python train.py --num_hidden_layers=9 --hidden_size=128 --num_attention_heads=2 --num_key_value_heads=2 --head_dim=64 --intermediate_size=512 --vocab_size=2048 --hidden_act="silu" --norm="rmsnorm" --norm_place="pre" --norm_eps=1e-06 --positions="rope" --rope_theta=7040.0 --rope_fraction=1.0 --qk_norm=false --attn_scale=0.125 --bias="none" --tie_word_embeddings=false --parallel_block=false --init="trunc" --init_std_qkv=0.037 --init_std_o=0.0 --init_std_up=0.037 --init_std_down=0.0 --optimizer="soap_variant" --learning_rate=0.00697 --lr_mult_o=1.5 --beta1=0.95 --beta2=0.98 --lr_head=0.00879 --warmup_steps=200 --schedule="cos" --final_lr_fraction=0.03 --batch_tokens=32768 --max_seq_len=128 --doc_mask=true --train_tokens=119800000 --max_steps=3657 --dataset="wikipedia_en"
Each number is 128 + 24 x the weight over its row's rms, rounded and kept within 0 to 255. Layers, rows and columns count from 0. Numbers have three digits each. The size before them is the row's rms in percent of the matrix's.

# up: layer 2 MLP up, 512x128, rms 0.147, rows 192-228, columns 0-31
# down: layer 2 MLP down (transposed), 512x128, rms 0.131, rows 192-227, columns 0-31
up192 102:093076086095140152115120115106108121097130110155145101104136149119150148136186103139132073127166
down192 107:151155130128136109144132113133154175147122122118102142097148145140160096128118126133117173131169
up193 108:118147124154118138138121120160149110143139125126129068123157125085130140199111151126154130097127
down193 103:112122164127112176142141128109095121136132128120117137113107139136088143121155153131131106091149
up194 097:123132085109140146123155121088144127156144158086122076156146106112130131142101148107095171189120
down194 099:076144133128153094152135130129108107133143157136129125131160154126153134135149112098151103144132
up195 098:149127148114135162127196161105096128105146085153114142131164149118131085136154139158163147121157
down195 105:139075138154154129126135141129126137087113144089127157116122150095127135132072113076137113127137
up196 099:139156135134128181161146165087087114094155126130121123147185102108128129135154128115151166140137
down196 102:145128122114108119204158142077135117159095135127085107114130121138139098133128122135120103127112
up197 090:126089116109097131178112105141141133160172105132125101104115119125115127131146147137138152126134
down197 101:128110116156119126140151126145139169169167100176105136149143139159148170125119136124083091145121
up198 100:117147108132087160109154162139118131184144143178188133119142108160119106112131122142119150099117
down198 105:075129079133108162145119163147124118145120131107151115134110128124118101076095106157150137164135
up199 110:171068110121128165103109107115133118131113159107143095118145133098148131103137139130123166127112
down199 109:104151165127149112164155124144149142135156124096133148142138103116146126130105131111146164098116
up200 085:169121147112133119113141155132128055167133102136145158117101118115114124194145092103148104114138
down200 091:133171174146132161104123100132128125153178093079111124100158107148145101122122160145142125157165
up201 093:143126112106143133096169093119133130114111086153138114153120104116123110143145141070111114163107
down201 098:130145169114142107120098126124102108143151125107154129126176123121171101133090149104133075096085
up202 098:177154124142146171087176131133112159102083115107086112070107124143138113139106145145120097156115
down202 097:113124134142140148127104138159136102133105126123122157129138149086121138132052103097123077087113
up203 104:141134153112163155088136111106097125150144125122158094140097118118126141121136145069118125125121
down203 118:121130153083122169097142155100086120138107123141115086110077128111099141138095161083108116125090
up204 093:149137153118131138157152148142079141104108146107107132125189091155161130101159122090116139115137
down204 096:139143136130142123183117180148132133144144138160114123123139099129165123173118127104123158106146
up205 094:136112125139116101078104128098162134134101131147113097124138112095131159083126104121082137143158
down205 102:096147125106137115133121118113173130116107142108162138124149105116118133132103125135153105137088
up206 098:140109139146162125155069115143158112106140133129117173131117174117102091114134140099152119151102
down206 102:118129089133158139125078164100123129080131137132142132142105101116160113134162099136163101108118
up207 097:134124112098056097157143165126139183137124130115103092100115115179167151134151150098072113134153
down207 103:156123099120127127147122102111100141125155165082132109135118112135148120112062132157127117125157
up208 109:107074110102124151108136154108116126085138154065126135155146090137140150141121138088168109173124
down208 103:098114121128135167143108141164094123139099183152149111118111138132150164111102139138132106147104
up209 104:125149113096106136119129092137144135102181129158097139128121123151126161131120136154186158103150
down209 111:129153114098151106140131121096120115153096121091153100131100145167131110112115089161160117118109
up210 086:124131146109139101116158098131165130121124153127136171137127156141104159127173120114105093149135
down210 092:130101188163161121145113125163080100142147132154147114099175139102133123107109133121166169152148
up211 105:139117143131122150152131133131079140144129087125142119126129120176152116121128135108163117124154
down211 104:151177131086132143088121128115123107153142168158092095075124134104152160134099121117135150165152
up212 101:132122166122143169134132100144110118083101139095150146124139161121082135115147107172100135162101
down212 100:112135139150166095126131117141122094153129129194129124158129176170111113113094171122139133127135
up213 112:129116120138122153152148098148123116130144145143144127144129139152123110119170085136143102172158
down213 102:090160152140142144069104141128115077120122134148105133156142150133118097105092112142121136099108
up214 108:142146132151126085109150106121134126136125125165119113153101153088148093132106158124128146140122
down214 114:169136113084091148110134119102130178126143091124102142112102106141100144127137109119143126151126
up215 113:183112145142151098157151139143094117123121152113094108162160137155121148121141128150137103149135
down215 110:099147131125130115078117156141183137158139128099110116119132132135145115145136131173144114112143
up216 098:089136148158143114112113107106148115104072142171123152140166144162154167137194115093123145128103
down216 090:144073127137114116124148147167138110108153160155110143125105070122113152145121157154151153126104
up217 105:094073156168145121115124130144115123126113128102096158107111132167122113115150171121134116168077
down217 105:144143145178097181109099102091127136157094130157096161148166160129134120127129073090122170139161
up218 106:137097114107163145134190194121130107107111139104113142092134096117122130110138112075092127133133
down218 109:122128108126141101126136164129155214136092097095132164149122134121114102170120151154148088162161
up219 109:121161115120117114148121121098127107080123158109140158156113186101161149117111119153138121087121
down219 117:107115087128124107115076087153143103118155138091158111128100098125093104121154112111120107127108
up220 083:099133112175103123121150091087138089137149186130111100108131124161173120156116158140145165110154
down220 079:164118156159106115129111157132143135133157106103133137101136104072083134114181097116123134121139
up221 101:156134115141122145096162154090163190165138135176134081123106166133120094117149103127087112133113
down221 111:106129156138139113133128162110118098121116135086163148158175101136150167078124103108121137135129
up222 097:132113150098116137114128100151084130149136114142137126142141154145155127135149187130118187125143
down222 100:123117115183158087108118117143168161150108151128132107121099134125118162127138132105125137127116
up223 106:134176159130103139115138081123125091109127155147112124100108158125164178129101134134141120143111
down223 088:120123104098133181142107155180130173111098125103158138126122153121141146134127124124096132117125
up224 105:129148148175135190110123160112117122088136102136140125188120116136103136151159119105163169151098
down224 105:155161072117131122145142149107142118159116154120124157158153126118175141097148105129130153142139
up225 102:105132131147154180152100156127118121138102103133152138146133126075103121128120116110112102132131
down225 105:105128156127122108094122150149084144123103120119092157091139157141110123098177151114098114155151
up226 112:156169088155124149127155091104124105149101075145165127109138133074117119144128141076111163092141
down226 104:126151120151154099121163151113113096156126086167140117131117162127132100129164143105079153085169
up227 097:130147151112111100118118122127130132125150110130126126073151116139146085132125132142139171111184
down227 092:135113156111150086177122157104133154157103126160113100147107117169146127103124122164097125124145
up228 096:127118139118117142139096077133140115178118131141106136106140125095139130135127132106118122104161